From a checkpoint of a small transformer trained on Wikipedia.
Size: MLP 384 GeGLU, 3.35M parameters.
Training: a variant of SOAP for these matrices, 244M tokens.
Each number is 500 + 25 x the weight over its row's rms, rounded and kept within 0 to 999. Layers, rows and columns count from 0. Numbers have three digits each. The size before them is the row's rms in percent of the matrix's.

# k: layer 4 attention key, 192x192, rms 0.113, rows 72-95, columns 0-95
# q: layer 4 attention query, 192x192, rms 0.102, rows 73-95, columns 0-95
# v: layer 4 attention value, 192x192, rms 0.249, rows 0-45, columns 0-95
# o: layer 4 attention output (transposed), 192x192, rms 0.206, rows 0-44, columns 0-95
k72 095:486496509490484495540479508521511556482490468461493476478481440556528476495492494493494484511494530540522464507462507513505513474498488507521500549462543520526521515518537507523512486527409526479462512550404480487546502512486470486478447508517465509499532520461514507530491488513515487493
q73 110:525489515556486512492507521511498527496531438514539519519489506486498476496521470489516504487456497484481514479534488476476492535503473467510482502491488487458507463504486539529490546500525506532484511517463505522537470497507481473511500476519503492469504478590486509533470460493462496486
k73 104:495492503517508505513512491498500493510501511518499502514516497469532478551525459473499513505478530497517540594540475490458530470473488517513505504491481470463481439530516522474515488515516495490521471514525507524502521502492496474525523481453503485504513501508534480494488540544513506514
q74 103:479490452518476547514520495491517520475507505469490461514499521523525513493486483516505502488458477498504537497508518473482469486480507499499515528517483484533474517529476501517539542506454454517519506517464501464466536495480526531500465506455488507508482470525501507487459564484529526481
k74 096:506513512503520495514498502482506533536509489433492537504454477529491511481507531488530483483535496474487476491488480476494542522566475530531482490515492469484516464490506472469501512486508541519526505499521476479498502484539448552518543490512502509465540509482477525495510445503520488502
q75 108:469506460521502508512541518499504480482523524482468509521488504488545476511493487508541502518468491540503511475475533526516509474481524491471509479490492483459461573487501518490474465458533523477551502472509502490490519450497506460459559459513559536483486421518458507516511526516522540483
k75 108:517506537445512482473526525512446483513506515502486493502556503522477518503505523506505496545522504530491489461485518522573484488476539518495495487516515491492493495517474502487512492538479517523527512504499545499493483462475503507467525458479512512531571519458525513548524515516501494504
q76 106:574514539512488475526524503496512470472499534456518495471509490451475486525540507534474446469502468522570516486467494453484501437509494518505454470477477496531482507516509548489497488494494474538465476491481495524506477487531491517511519525536506515502536536479489490464476519520501472463
k76 103:529512463526475555442490528521466508487515490476476509468486451492500503497447498509507517524489481506538511535490477499484515486481527478577518508531496493472485483475518515539541501516493507506468505503521510492483485523504434521512554530509525501480534504509490498522539552549531480483
q77 103:498558497484475469478497510479509517489472439460467509448555490482500516475520526495491469510455492503518477498519542487475524502456545512531493528500497470523498494571527523503490498511449521524509508512514521516512485476479485565513515513546509499495488483578535442483472508515484514439
k77 097:451554501503485522517540493498508476488463508525526514471501497502498529484518483511562498482466537500487495489521503544459478513484500549475503509485510459499495530500460498488505478465516487525498476501525512516513486513537534490469541474524530530495467484502464528508473520512535492516
q78 112:480451515505491469510494473492492469488507528490480489476457504502510508514484498498499505478538518488486491499473510484466462504509488502515529529499512490501476488436529483548533508480466520539507487494480536472477505519563534540529487484467471537509534529493514517498481494518534467495
k78 098:495499508476515467499487574492524482495482548452498503530452469507519493507556506518484519519491502489482520529523486517515519541504481501532517521515499482555462497488516505491515498481464499521487512471506460498482507474505481504507500530489491572459489517471521470555541536487525534493
q79 111:520522516475493473506499472509492500549483490479532509520489534494486501525442505482511529516444497509543514489480524474503486532504502471496522498498522523523551518533477498508518562464482496480509538514457492487473502473466518489512506518495490437476533519464497488502499556491484471483
k79 109:485503518530508496495481495463533513520490490517518483508509501523490485492546523500471490512508479532514476497439480529543452541507523502551528542514493506507498463555527517519506504555524494454470472469524488503522483526494510506520518485474473468509528485478485479491486501506510522541
q80 104:510472522536481522506520524470568476512530542481479506487493493509428483500545525521480491549561468466516497494511494526486497492506483456480462497533533509522519482475509486528519515563490496506514486506535544537458537534533516499552524458507476438522512491504481528514469470502476504496
k80 096:501506483443520554495489511490457490492489514482500507468522511455503495516506488502498521535472508461510503534489480528491540465517474475436498484485474515494514512448480510452522476495445502510466468519459468492465490550486475486487494496539468481493512498522528469511487521515507490478
q81 112:519528503516529545544506483523495498527574490546503512484546507482523488471518477533462527535504468512518464538453494520502529544495501478494483526502549545471500463476490503533451531496533518486495498478451491498531497531478504527495536497483447539523508513485494526545518522480529493526
k81 105:471492500455464483497490478508512498478472480487510483536559473496499520505523476515529520478477475505500498468528544483514498509482491480513465514469484478467486499462453522504511489505563465485484554514466497531519485465487494479529521536516478504481503520491506557512488513526496505504
q82 106:559533515530516480522499504517520534500581507502521504533506541520494491510458488487486472507549529476518539497497512492504459515505524550510446492510530510532534505503449548530478494507501498462487525504514550483505482514493505477503510444477462513515478489491497458435517514536481434485
k82 097:496506535463474487479503527549450525537455506463519479530499513515507535513550535507466500511514452515563515526479490475502491513500487509499482525518458501516491472516458504478506497508498540523493548509461510503541468509512507514517477521486480513493462508513483506431517509503472505497
q83 105:527486517515542512533466564479505507482499505539546466531491457464549499493519443483523513510477501502469482497543474468500511501474530484531479492481550461528477502510477540468504515501532507506529528531529485512490511479518496502536515504509538498516513544548499493524474461451490505518
k83 100:472512487496515533499490504481526498512461515511484506503462460508497522507499496502467492437508523454478479498528525518550515484446508542515494512510488495514520490494491476495457468499514452514477442513546511525504479476508530500506478499466471517477472496514556541491519502492535489478
q84 101:549499489520524519480501447480511515504474523487493494491483533467463487469479457457546522457476484515505507504516502509480519513538475538524517491485535499481492523485466469532474532507497502539491515497494522486522479476476513491479492525485472499538478513491533531492489496503504460505
k84 098:531533495451511450477516499508561512536500492568486509517507475528474520484508515503508499508500484494565468478522473526479516534460500510476461520478492487536517497495514505505522479522480445491519506528525522490469503442533469514522459495528493496508521524503503534517505477530516499505
q85 109:491504490499558491489488477523513468467467535470533541516508481551456531474538499495467513494493478520483539496501513529503528553522493496508509483523515493425493505504521500509511565498514506489482492516526474505428498480518532508491503472439491516489485496479493491504538468526503479485
k85 099:469525509524533508462457497487484491466510514521469480514500527491482484551503505485503500475498463537551535529501516522494515510521507481510528509489473496489465463470478483476512510459468526483480452479492528529490516498495558522519505480473453457524491476495578490526540510491488524478
q86 106:507517516533517532476459458479557492537514511496503479463539494494479519472457499530554488516518543497495503549456534506535496532487475496508505522484451530485510514439492503497488480525540494508520509523510498534499486495491528522471509479501505505564550500507525492490491488450500467506
k86 102:462500496492520525454482507439514492500512471498509486502520459539518543489512519502498526486467510494508476474496509497511545481483503504509500524521507508505454484442481520470502515511496497495495506526494546484448489504494477550498507499491519510519494522511475470506507494503520462507
q87 097:517528489494508488536523500483506530494497506489552470452532453468545525462511543484548497525493506525509459509461499443494524488492511474505485545513515499486467477545544489490469484496491542481517480487516541484545514496546469476487487493469501526506469475479507483503489499480513512529
k87 101:513506493519491511520523530439507514478465505537529500522529499509517477494496509442474479496504507556488462500547498511467455555467507491518526503463499490511486531511491462490503511514484497521548476520533530543448524487504473490544520538486518496489509484505497526574451492506532517505
q88 119:508538514470514512465529513496528506516498488499497466506492522491531477519520548486525579454485480508456523498482498476463526523481477493516533499465531477509484493510483492487492512501492488451479538472487535522517491502449505510519507523488527499459512466500513495517502508553504493501
k88 102:494483547480500498548467473518480479507559496497484507490506523523453475524497518511484503468530543512489502450496523501486517483516515538535485477537472508511502546532494483503515522510505493500540495491482487509478480482500496457468526463477438468494554533478494515538500522443507526545
q89 111:537496463529500505476536481473504513471519515472511502494487458503527500497487497461491498485431510506523459488533480498521523481509541441492491511521517505502526545510504519516526505498457490498468516521456479520497487466479499531460509518509513550493545499471459473501528455526521488529
k89 097:507543501552515470519488483475502512516523513528481501519485545497485550486496450536532499486439490507497512483462502473513513471478520573512477452487463497513480512472536467489490494471503491495547515518542504456488507500496500480433516492493499500499510480496528485510464508488501530498
q90 104:463487510492575500470494462478512523500513521561470532495495504442471499461488511489486504501472493477494511523503538455457504496471441516494502515504446508500490492484508488512514475499520546540488508453506470484469480448490532509498484494473489480493487500496452468541536521519472515501
k90 095:480535519520472470468509520488516522520546498492514508514467489496476507494537533480530455533535499445492526487483488496511474494530479542452494514488524481530494475497516542503504507464503473464486500464506493507518525489475528468505512465495501498514493505472503493491493479499504516499
q91 105:515520488536473495480528482508476475556450512505475453454511489535473497456489515471480508515541536510477491493483495530479449458501471535499581484511507499468506502519488538549495480502521509482495479487492525538524501490510516542529548504495517509494512461497474510505487524546506498465
k91 107:525457463519516513483512507502475498496490476497548463506529501490519519478511496487503531476504491475516507476480544556501510534488506528502453495516527495565531491452468454485462523469499508479511500541503486494501482517514494509486473470544509530514531515561456501516506476520534527527
q92 111:519458471523478509504485503504540443460502534531503471476499519538506417502501469500520482530503511513522493499502478532508501503511479515514464504515461472506471479493537490520516471543494496486544548474509492483501482500480479521508521473527504536509499542477478498498447494472516527471
k92 097:529512464517477543492467488486439506504507508496495522527494447483477512467525521547487444509516523531529451480548515530501481514512501477483503482538523503531474465486511523518537485508517484510506459483544487505502495473531456509514495508505535476480548438498507505501505458500480493479
q93 112:507469489551545517505485503498499526479499511483481486459520486526505535489540543547490529553503508476500499475438511469527517543490528477501475465533466501474463517498494481479502499481493517540510534521470493550543508509479489463481489472503469478496510508515482485534520498510514479458
k93 096:492520447492496476463487537497519462535473515455502513499474465507544495525518500508516533536503473537515500515495542524458481512521485528540495496537448465564488514480508536489496483489500489490452509549515544520468467526518491546487491476458522523520489443541473490486469456525459467501
q94 107:500488456508495462515447546479510466535496476508501514473544506502510510515471493455461500515502496528537503499509477519500470483487510522492488488517471493507450509442494483539482514490499472495539513531505482532450491524497514463514538481492542516471512521512454509510495494496530497494
k94 102:513495495499500507470469519494492474512487468505476479448480544546482564439448505509495467524479514460524459532499476486500512472493513506505453521514490491535473494502475496531511499519517490521484496479459500508517481499511488570515459497472499562499544470502460484467462533501452506530
q95 111:516492461528489506485504505486465463480501493512501505545467499543519540464497561520501480499500462530453541471482515471485516526520479505450466468524551485524494490467456499522504540498508512543458538465481503485492508500478484486461526528489519548459506504505479489516510485460483484516
k95 097:488478517450465464518477501492514444509472471482505517493502544468528523461451509484547483482492496497480531514541540499503503515517485484504504516495486497509526478485562510478474471524515527476526490516534506447530466496505491444466507499473510492516502508507513569511514494517437517521
v0 062:530530525496499500514486544474535530471489506515537473511510494531456496521495489527535476445516521504478485485477508475513524484482492499504498513520513506485512490519535484522473485479486532509463528524507504517524508521527507503501525505493486560572471490477450506533464539559448488482
o0 068:488508515492480484519461465481543499459502469462511540534455511562504492494434490472539518535476480514500535504503503473508502494523534476544487470519536503506503532510497514528511504511554512510520514478486508484532522517527446552454477476510516495508489487480517476499478522512495485519
v1 066:496509529481504509502533538471564532497533490507474506489452514527502519526476503481524516488531510499482540498512515534474472455501507520542499549564528458521507502498506468532530521503537499527475475562523496500507487517477513482495459497474523482479527544493482500475486499453533506481
o1 075:466504523522452523501554502504537515486464519516490512498514475497495468475478530503505454482497465506526508497517507527484501493493550485499500460497512473474491499498518516501545502474546551528511513455489459476456536480470487449540518477491473497535496494469512537522499453534568503530
v2 062:508519470515516503491511487506515551516517493541512490495436509508509512480516489477538510442471489511517507520494501508499499498454497474484459487509485469513541462460546517490563511484467511494504510489499436506523482523508488502511477481478524468462504478506481489512554470479456563542
o2 067:488501528490533501501506529480500536504547496498516484486493539488465503513473492518500465516486503478496513475484501517502514482520477494522511517498524520523516531505534490488500512488453514462500497451453477452507524481500460496521473529506535477508495511539508500509523536483555483519
v3 062:441493487521458515487478528570507466516501494465512534509491507532517468475499490539515502542479489453469483493489496534454522496466482481521475492501535501491501491488529544550523499526490552519510533456542498535490538435558530532511511461495467526470505519517466513508483482509544499490
o3 068:521450525468486494515495465519482490497512537504527469554487519535528483521518489493491476507530486493475499511483522483485525503517440485486465486515471497443503545430492501546499486456462523543438461483477522464493519503496511504487492498499490553526504483541459503489513518529431501466
v4 063:489529512503502539469498497490515525451502494495498471477542548526480539478477486466549493516494455506469510519496518512514472514482500458482470475520502512506528458482507501503458501461498498507479507553427520445465481463465500483541502496490493512487504473511503486476537511537480522513
o4 070:486521483479528481508487520501518530495480521513460487498443542524475512515526537553501517472474495488487482466492474453498499499458528543518559499479480520513477486501528479504524445472541461481505482485499515498498522505456492479488507498470501499538501539481518519510484507523495494499
v5 056:520508490520476492510481508484528477506466503471565519526503487528504536464474489529514499499496523488519533487487529494503459492477485476436467519532498465482541518496503478511520492532506535575491535492512513490505498517488519501477520518500497498529496509463497504453457540454433509478
o5 065:505536509502509505527496504507488484448531510520489460504487504502507504468513517474497496465511536547481514492484515527505521501464471502483485479444485474446512444538500506533494523505476495481526571532486452495496513517501481497541501510492533515480520505466528496486480506490491517502
v6 065:465443406523506474539483511497489475489536539493483489507492498555553501478518521512508514494514538481487495535511502495466507498484514509509459506517520496485430487512512503539496479512499455486498506504504485462521493459514482520542534470510488503490459502477502521512498508491517566531
o6 065:455447457475528468502486529499513487486467508521493504506464529500529475482513500492499497517474542502507488477491535466457449481531511451498518497506517469500538529515494520518550497473472531536472515480486508489479480478533552483545493514530486470473488463506466516497482521497528482484
v7 061:493519496488522493483497489487462521497497492500486477510505493505496546480516497513484511493552545476460497495492532578529515533509463498491468472507507515455495495500515467475512461534478473480484526501540450474510516537488466498506454447481517510509510490500492480503513468523476479515
o7 070:486502466425471503503434556549516503492478525504502475505508446491535521473494485510477510510453503557521513478532485524501517523493513487523474512507535499520449558497512492505524529519491500495530497502515492472485501534515472497494537494504485506519485527498489507471496466476516508509
v8 060:451464521493472524498495517481456456473548485531530541563511514487509552549503526487451474514509474510499502509516450454488536473480492504474524487534472486524474428509509547505492514466508516481488484436495465538520518490484508509473481472497531487519472483471508489478491520487469459522
o8 068:514460516486484491508468532482443484496465504515496494485483513507456488479495534463524510476514490559492480520523480520503439499530501532468484480448509492512498506498473499456532494496543533509513469500507516506520495444517534516480470456471483510513500475465521468515513496519487453478
v9 065:557489514479520543543504475495476521515512529493500548513534517510538537467458501488492499513527495473540447496516484489482508489507504442467494518481470467506451478490480509495492519495518507478522532486495511527494535525509490515533509504526553460491514524563541517552504522476468534546
o9 070:513440507487500455494483459480520505487469471534513504463480486497507479464507488515523550434523496483511467514543496518512498484498498475441485525486487467481498491517520505483493516552455476472490522557509566461512492482495540513521482491517494469538496501485460521486535514534511535477
v10 060:512542526496466516524460494514534513488467510472452487479526524497486493490467500440501510470496543530527486500495485526476510507475504527499531471501477498508517491471465490490476491501490475494477487513518503525482476548478533515519508485483560562493489459486480515504494495505540481492
o10 067:461530525524507523475465513537501530502484493506496503528516513523516481495524467515475522473524496558487505483469510493528583495537478495539530482514507515530549461493489493501517501493475514484471513507516554491552497435502435497519516477522498487524515457472527506470511525507504530451
v11 061:504534559539488545485534542479505499457528468533475515531509551492473477492509491514483510512476557496514509523496496486481493488504567526467528509471477471515486507465493525509484471490484465461484512478483479514476460529498497470492515475536510468515506487480495516520500491460523484495
o11 067:473503528509498527493498527515520508512465516462516496500504512485496508473506528488451538485562494484458484484476487522534520469504485484476518501550478501517515517493459496462518460502501516522485531507461473549545454513497523505469490472517434470472489503531481436516504448468480467482
v12 064:468488480487490444479476489540505450462539508508518514490524534500527525524517469496499531496475508478549477514490523497552512499534488552459501525514526547546485514506533501518532511538506491518548503503523492488501525519502566447518482504530501516542510530488537497545469501515509564523
o12 069:525508543532481519495489482509452489480508559515504506465541471469507552520486478565492476564503505524524507466495520530481475479508510523454481450514493537507536493515464484473561504516519488494502467528491500498483455526493529520509482491503541487453475516501457477461460475534483506531
v13 065:491469467456474541495529499511504497486532500494512472490513547462519468514511504518491524534524517508474465481490501521546510478496551531495509525488542503500546529491488491545440514486498480459466550494477540503512535494494484495534482515502488466472520551502497501537456545511522512573
o13 070:536494467535506491564477519426506524540554515502499522481513481498533474504483504448485498548466497523528475488479495525538459523515491462489513464511516465499531501504480535500505526483496487524466517535504529489511541499498501495519500528494482499522473449488552490489443474470499536536
v14 060:499466535491535500528554465500479518520515441487471539504537507471510509464475490483538495449480484550471513483517506510510499528497497548489523474498466509497469536476525535542509507507515515517459513464510492487515499506513497533483516540515483556494479478480460499505532528539502477514
o14 066:504489471542475506536493482512464509499524480505468514514554492505542519492502522513464530477529501497456527503554502519491490529493512471513505497530548534485519451486524464498448515517513472475522521498500508520518522512530506479518469503490475505517500541518482518531495539456510466460
v15 062:528509490472504470494497520478508529531493484487512507496459496474492545507499480475504490479474475477478473522521530498536531468507517505498485472464498508517507484471460484497495514475522454565502516526528492486516486514516526492455532485482509484529468505506453539527466511503518505515
o15 074:504482525516495486514519458551498497495499495548500487488552496495520478540524470591506486482495498494522497464468486490520486485483531515474515503533529493492490471486525463499489503510500469495516535435467512452459526504577470484491533471502527461509499489466471499484494483481492516489
v16 064:503521496566469538472496511498501558488456512499454541497457516530493488502494539466501493485456512520508544495476467459510498484510513534504491488468498510466482472505552493503454498475517489531498525493514504475492495488508508498500534428495506486484490472502494490558521497485500519486
o16 069:474485540501485490568554536485515486499552518512447532531485540505511487488431557506483493499509501509513510507496510565492493534470518596504523534504489489500535478467531515503497545485480475479477516488542526484544540488506485493509509474497480508522529497495488481465494529498480493496
v17 063:489477528529522487469496505447495473497559480474472482515519469481511511489526507479540460498526521450477514507522497520532529475460507497466492521545515533513500494504514514507511528479474521520471439495489460486548499508483532520509508469511505478522496499471470529469494531480472491506
o17 067:496559492503499498507474463499530508541467509491519502463442511482501501491481469547530489501516491497529544479530503513489452500538472499432473518458503553547481490541495558506468509511483528515502528524500515555520527524533513503486530469484506471503515505491505494521506484503520468512
v18 063:478493489505504494515470484515437545497485462486451538516475508497498488484508489505538494492495499476525559507479512463509523466511508536534515502504498478512506489512449473521485497515486464507505529478462528472534497499512506538513511503481465492474501461478469490483461460493478499525
o18 072:513476501502479500536492519469490488501527502523517502531434501530554493514527472513446503466508529496552468502485487502485482513476488484544459493537524519465546504508496519534505543492477459482501495490482472540506463457528495529540522487491509505490503526499500488527521509504518489506
v19 060:468493478495531500459469490520495458482466536519521487520517480481513467512477468493513517454441483520533526473495474456495483473557480513516471482513502468506467558434538574517512517538527506483538471487520500479513519529500483539537506475513512519561532495504490472497506516498486515465
o19 066:544527498493512489458494499476495520506521538487471520501472481525523496512485486507500502496549462489516510492541490501475513473495482527484506524484496466482527478473484533492454528517534474508472570468465518504503494475493494534483511505549539512480539479539442480473521527507479511495
v20 065:456468514492522537537481491533489508482497536524445528497468547508474537469436500539525463532522559523475518516494484500479490460472520500486490530510500512483494505465456478513498499525489493470505454530503535491444523499542507501541479502526526524525488506479524474481540507442512490488
o20 072:487471516503537477453511480470496407533529482502544502488497499504513495538474510513484538472503482518480502494503495461461506445518457490480514514510501476543484454476528514485497485497496535515448504514515486527497520484496490495523514505460494503479495523529498509555499494494510511494
v21 059:501496500487509502480484514524475494517510496495469520496468502507484496506457487459552496465508493474503490501505482444523504495525492514524538480510534518522524477509527437502483523461509485527535501503505496531493506493511514535488471511507492548512484488494526448499508507494490481534
o21 067:503506523486444502484549467459505463473530524497525480480483492493513526477514501467479477501476482497500545551479551500525478478438516508475463508501517500528508487474551482485514508482495502509520504491479530486516502504539484494488507477516524494507457476520500479542497530532497484513
v22 059:490502497509507519484498531509461488510530476514523499509503509498522534495469509481529497536507513495534526509523526532557498477470518522517540477485469491499469550483498529525492510562496513517508504504500461512503484499469514473519541522497519527477453451494491485505482465525508481499
o22 066:542523502486507527532472492517478529571468530471475511507505540526479503452490498497464531511483487476466464526449533488518440468499556487495511501545513478497510536488486494467508538505506516494499504509512522498481491475509491527476572499465521460538505478522479495494493486507515497475
v23 065:503529499505533470476485511475497494504496525525494527484492509536491536514504500513554471508443486488434543493513536501466473476481530528496502521485511505495482505496511525543540547521495510484473468482472493505480470480518509478500520486557504504462503467481520503519482512543503468491
o23 071:487487498513480498538495522501490493490527508515473529534517560460486537535514499487460506481539469515520569474505486511447473502468500496470484551508560558474503576450475490491451485438503479482490496518481523482465550483470487495473505466458497498492520524478512500513524466484511528508
v24 063:536501542529471483416486487493467490422519534480474487501491514496480485533515482471534522494516426494510534493488515479498503461465515485562507459520529530510460502496490503479549489519485518516548462489530488489472535494487514478479493511488481514529476543476474505495511487496492495513
o24 070:543494525484550492478492502530533493494530545474491491521489540503496503467502446540526448551509502513515472502458524486463525480485519513506524525498474511485500473508470500534460474504515478472503496506455506509495508468544477498510500472522476534504524542464508501461522533501456493507
v25 070:475452486487525491450495495475517482516471513498513524486523524466492477504498482494526497461474457531538520499500472462459463512524538502487498453443489502464513526504479502507521506500465479534506494433493535488499512502523500513486532468499539513489453490495501506545550464537541511522
o25 080:546470490432474520518490520523503475493514481489508492543542488509527482510539506531475516480549500503450458486486466504514503495486508545525501482525509541521528492476509534522472483497474496483528506497508455484499525474500557505541478476513479523475523518529519476485496529515512482527
v26 061:555533481485454498476509503515548446519519522491497517495518534506551536499482481520458504533497459523520478479503472527520477460458478538499506487532484521531459471477495524499458478526479462517485496459492483482508509496460516474486456455492474473458483480486498501463461522497567549515
o26 067:496471505513471512499457479510469493531478521468476462473477466490559492529508493484440510532510497445515526522486456499540465470539506501507496479500512529498511495542498463507524502484470511504456496514464505503493523491501562501556537482458502481535539522472480485470523498494516473487
v27 066:501486503515511557543489489520504489449508519474451503529466502503508511525511532436496474493517499492510508506496495475498518475502526533514487513509509547478534539470475498480490475562522498476533495503513491517468490527474472515521511500534497511549511494492480529454540527500512518501
o27 069:493516495512529537487469485485475516510506556467470530502477546544509555502489486560541468497510513501564459539493506480471495481529478494516508494503475455507485483487528492479497516495511527550466503515514513509486499537559494492498502518454497495471472511496488427516491492455492498498
v28 064:487497526453483488469467512551536488546476466442491521502481522492449448521461500497470471490513520488473490497499485478515517494512528472553468459510492498519493501529503531501545513469501452559517521494486478534489518524530505512511514518544483475455513525522512476517465507474516523548
o28 070:508492509497451505506570478498467511543484465502510532500512494478493473521505487529517461496536442500504472469499504510521500499471471470553492501490517493494501504481530524465493500503509506493471520530479511463521452509516461447497458510496525529500547524490502494545529512509489519461
v29 061:501488502505471500481442506522486489457474477458486538460515522495497515469476526466516445480487490504530510489520532490489494476500551500545474551478494537453508488496527468510510522461468499499527506512447526558544510515510472488534461478507527520462491524523521488529517490485514488516
o29 069:458497468504492485495544514491506486494492471472481507521502536454506505484535516514523498475512493484528481510480500479489478546546502468468465521493511462533518484505487479516471485501509475516460518515542556513509510512498505473507524513484493495450481537476502525461510521535494509490
v30 061:527473504509459479523499542513509527519488483530465502504495479524479530492500473467550495507505463547509519507457506507473514497509496513430514473485478503445503519508520458464522504485543503503466498508471528511511524492501499490492493513452508432523475503446496470535490470503505499500
o30 070:474473499520511516509464525512559495466490500496529434447553520504495538480478527510533521494468486550513532487516500523469514491479533473486504499548526508468513498494473521496491504487510502540520503485510478550516521476524534517548474472515563496512508485482510488533518515500528519467
v31 066:522480493524513493471498487531472546473450497482456523548490451488484496490505515507497509505462485506550514515504496483532505524509515455473516515457501502498474526514472501523495483466502470467490439478510503479481517502492491483531528441486460502501445510505518533506492545481551473485
o31 073:507496509456519521484483526516527529502488487492465540509568521503518469541502496473457446509514532439467522518483513501492503486502527484501533528517479527479485441500522498516467507509512484480481532503484467518512542469509548502488534557513485539471507529465493513526519500488545501532
v32 061:466461491490502524515509533498497511473468525517460493496520507497519490504466511524449526470507502511493525547514524498492501506513463527455454498467509453539509493485532494483510468518499523476489527479510472539499555518498530452466502505516540479515474470480497562494462556513525499505
o32 068:536459471552489518492489539514520525529534544539531507528510471499547489517521486503549470483510508531465499513554540505472524502540522521493517523503485508503548505500510486476513478518508502489512472517478518472505514487464510461517497491505503484482495481529489483532505490536474482506
v33 061:483480497502502568498482493501500506498514511510484511493510492519521488504487568505489450520532511520518478492499471504506503453476521489496544519495497477470492459475488534523534499482497503517480485522500469528526527502511518498473478461522490515515505544448504486511527466519503530499
o33 070:491505513502490506496476459508470488556474484504520519491498513498494516479474525531481496483525460495528545540510449455483511448497533500486499515443479481529502507515458475549521462507515535533418501492509483501516517476499420493538444454491484483480508497518509520507483483524489499501
v34 061:505511500537452491519485514538478470488525554470509508557447483462470538516490529508500460480495499461520471494492532506485503547512574512483490506505491467509504538479494490505513492470471511512536491479515518513484534469503500515470496515494524493502532484475508495466520509563482511502
o34 069:526526478503490481525468455502530481511515518520565535546549486500511474496495483493543520484487506513515482561525515482513494497558465539476500524511504506549561532509466448520490480492545455542518477499493496497493514490507477475466517523469485559483527480504498517497504518501486504512
v35 059:485526472496503459482480490513538485508544515505509497509495521479517492461514516494506507473506500453459495474479511515515498501482506464521494489495512489538455466467515528477457476502519513527502547539486495505486517494505492488503496504552476499514493454497520484502531492501448459494
o35 063:486533496497502494476506497507517458480466546504450489500524551548494526510511497480498514477483500537460520518491474483534502502481436507535481517515509499490468488522516444496522488525514546523492506458465510526472464488531474525487511493588488466481521510486468529492479519450499540481
v36 067:495498476490500481471516520485517487525509503521468523474492548533519449466486542509496493489498516481522476505452529472486461506495462520514525480462488462507470508523512451539541514487481495528541497513527519515486504514465510468482515559538539501457499541506492517485551489492492510527
o36 074:504551488479494510542508545477496506445494539490502494475538483449439508487503504505487480493501550501466478508505551487435507485526490506547445494491526507490462496440545529475532510517493514514521509519516494501505510520515502536527472481519519514513490481515481503486465470488487524531
v37 066:530508485480490514527505518482515503514518491526497528470468487525523498467507516568519511519492515477459500496476494475520524510509474490491471472520514478519532508558524505534515505536530505510457492478454482484543509466520499543503478470527473439523503520472470512519483513539512555504
o37 073:481500548495521516519544511489498535475495494507563490481479488539543497537468500491497500468485523477514496479512492472503524486513484473493472499513496480524502528500540459472491533509525481495499493535506490537455567507492546486489479473460552497512504492493477516524498511525498501537
v38 063:512537502532496475512521519542494479480526473514487503483454493453558489424521474474465508512475493519501475530522483542502484485543557528510540514538474522485509475511561504493510504459516513466501515480508507492484495508452482502530491471491479512493485538487484558475516477537526492488
o38 069:463549525546523508547517487513527477489523523514468488477489503482499562495488533467490459504510484527471519557509479511505482479516501482517476537489474501506535532538486471510521522542503493540508455496505523494519495488507511488518504503546495486531502516501470476514510518515507529483
v39 059:509496527540487484508518478510530478497472509469491547454476560494492509505509483481532476502538482456483493469481501483510474477503559506519536490489525520512504511537506463511477526516480510548501494488524479516493497526542474538559503489511492527513510514510479482520468502478469477495
o39 065:495495521485415498504511522474518433497508514461503507504502506532550468495458509483543501522521492512525460507452447513460505522530508498503496452491527517501490459435547520488502503496513481502520494500508548489522487509468478555533515488503523476491534505512473472506513538481460537442
v40 064:502567471508495484473429506511486468539453537481518525477530457488498518536509527451520521489546470502513468475535476510475531486495461508471540518552490503503469474535518492503524519506501504502481477506518532480496494484528487536489527481474508504490490505482450543493464521487476493510
o40 068:536508516468502524475545505481486556495484512525507494507506469502483524491475500456502507460484513479499522493497488501499491506500516486468498470467525500485498502490496485527471524502484505526492486485515527510483542463477510498534552473526484481488479478511503519509582462489454503436
v41 062:475487474498469516499519419517477491471504519526480508535524471509489474486521508502503489480477499553504447507470486497533518494487509494507463502493547506490485486519511453475460513525496494518438522512574519504487466494531493517479473463505525487550498515485511512477486466496501469520
o41 072:505446514498508553491472518529473527488513515488490521494524488500507530466455540471497515500507496506522473493495460530463488482494456500512511486524496470517507508494529512533477488506470468500512540491445508499527507543466468475533503473456511535511530453508486545523511444520513454479
v42 067:473487517488508503456493496496537486510514444502495464454471513517539505478467565502525498509494546507502466529522501465475502508478498500501486525482472519501465492516493522512502478503497441515472489489495493547492499453566469463452510493469480487521495520516467503531521469522493511500
o42 072:517486488476523463479512507481512459500509476518501519505519509487526524547520489468427477523517512530534483470507531481490491510508508507500489495485475497552494466488472536552477492532517531518484501496511507472489531524502476513497466455457503465498482512494510555482522507536457487468
v43 061:470528492495493502474481512447469529491487522498490497486509509450479495528489468494464524542542516529498491551490512497503498497528524429509467506508508496500516467543502489486509495517467477490528470531530531545485504475525512512489501472518496521518502472502489513507517494466471471506
o43 065:544509555520480505521512520499495482517516455516488477487515527471459479487538497499466491495515502498531492511495463498443489488489476531489517492502512466514434469527490500521494474553513513488526478491523473492497478545498471505501579488529452515467499491541519514494494496503493488501
v44 063:514496523481463504510547534494462486486501479489490478482527553483507484496528523529485505520462526490485490475518503522500530507490515484503471486545474505518530487505490511517491496503569519511542516500477518482495501515505496522490495471528515524484511455452500504528514540477514472528
o44 073:451526499513494530532517480496489518528521501507497512489507509544516499522539469513501504448539466526441522539515506480510505501469520501471499489485551571475529479485497468461501494501482511546495495541520531514522461514485509508464497541506528483498476474495506504542505518483508577514
v45 069:473465526456473540504494513541458522475511486496507461481497526488516500487525517548494490464516546502493519535490550489512506540506525494483490470502493508496519505444531514508480483517494493502516512490523513508510495513535509469514470522536516468524504449453511524485449480540570506440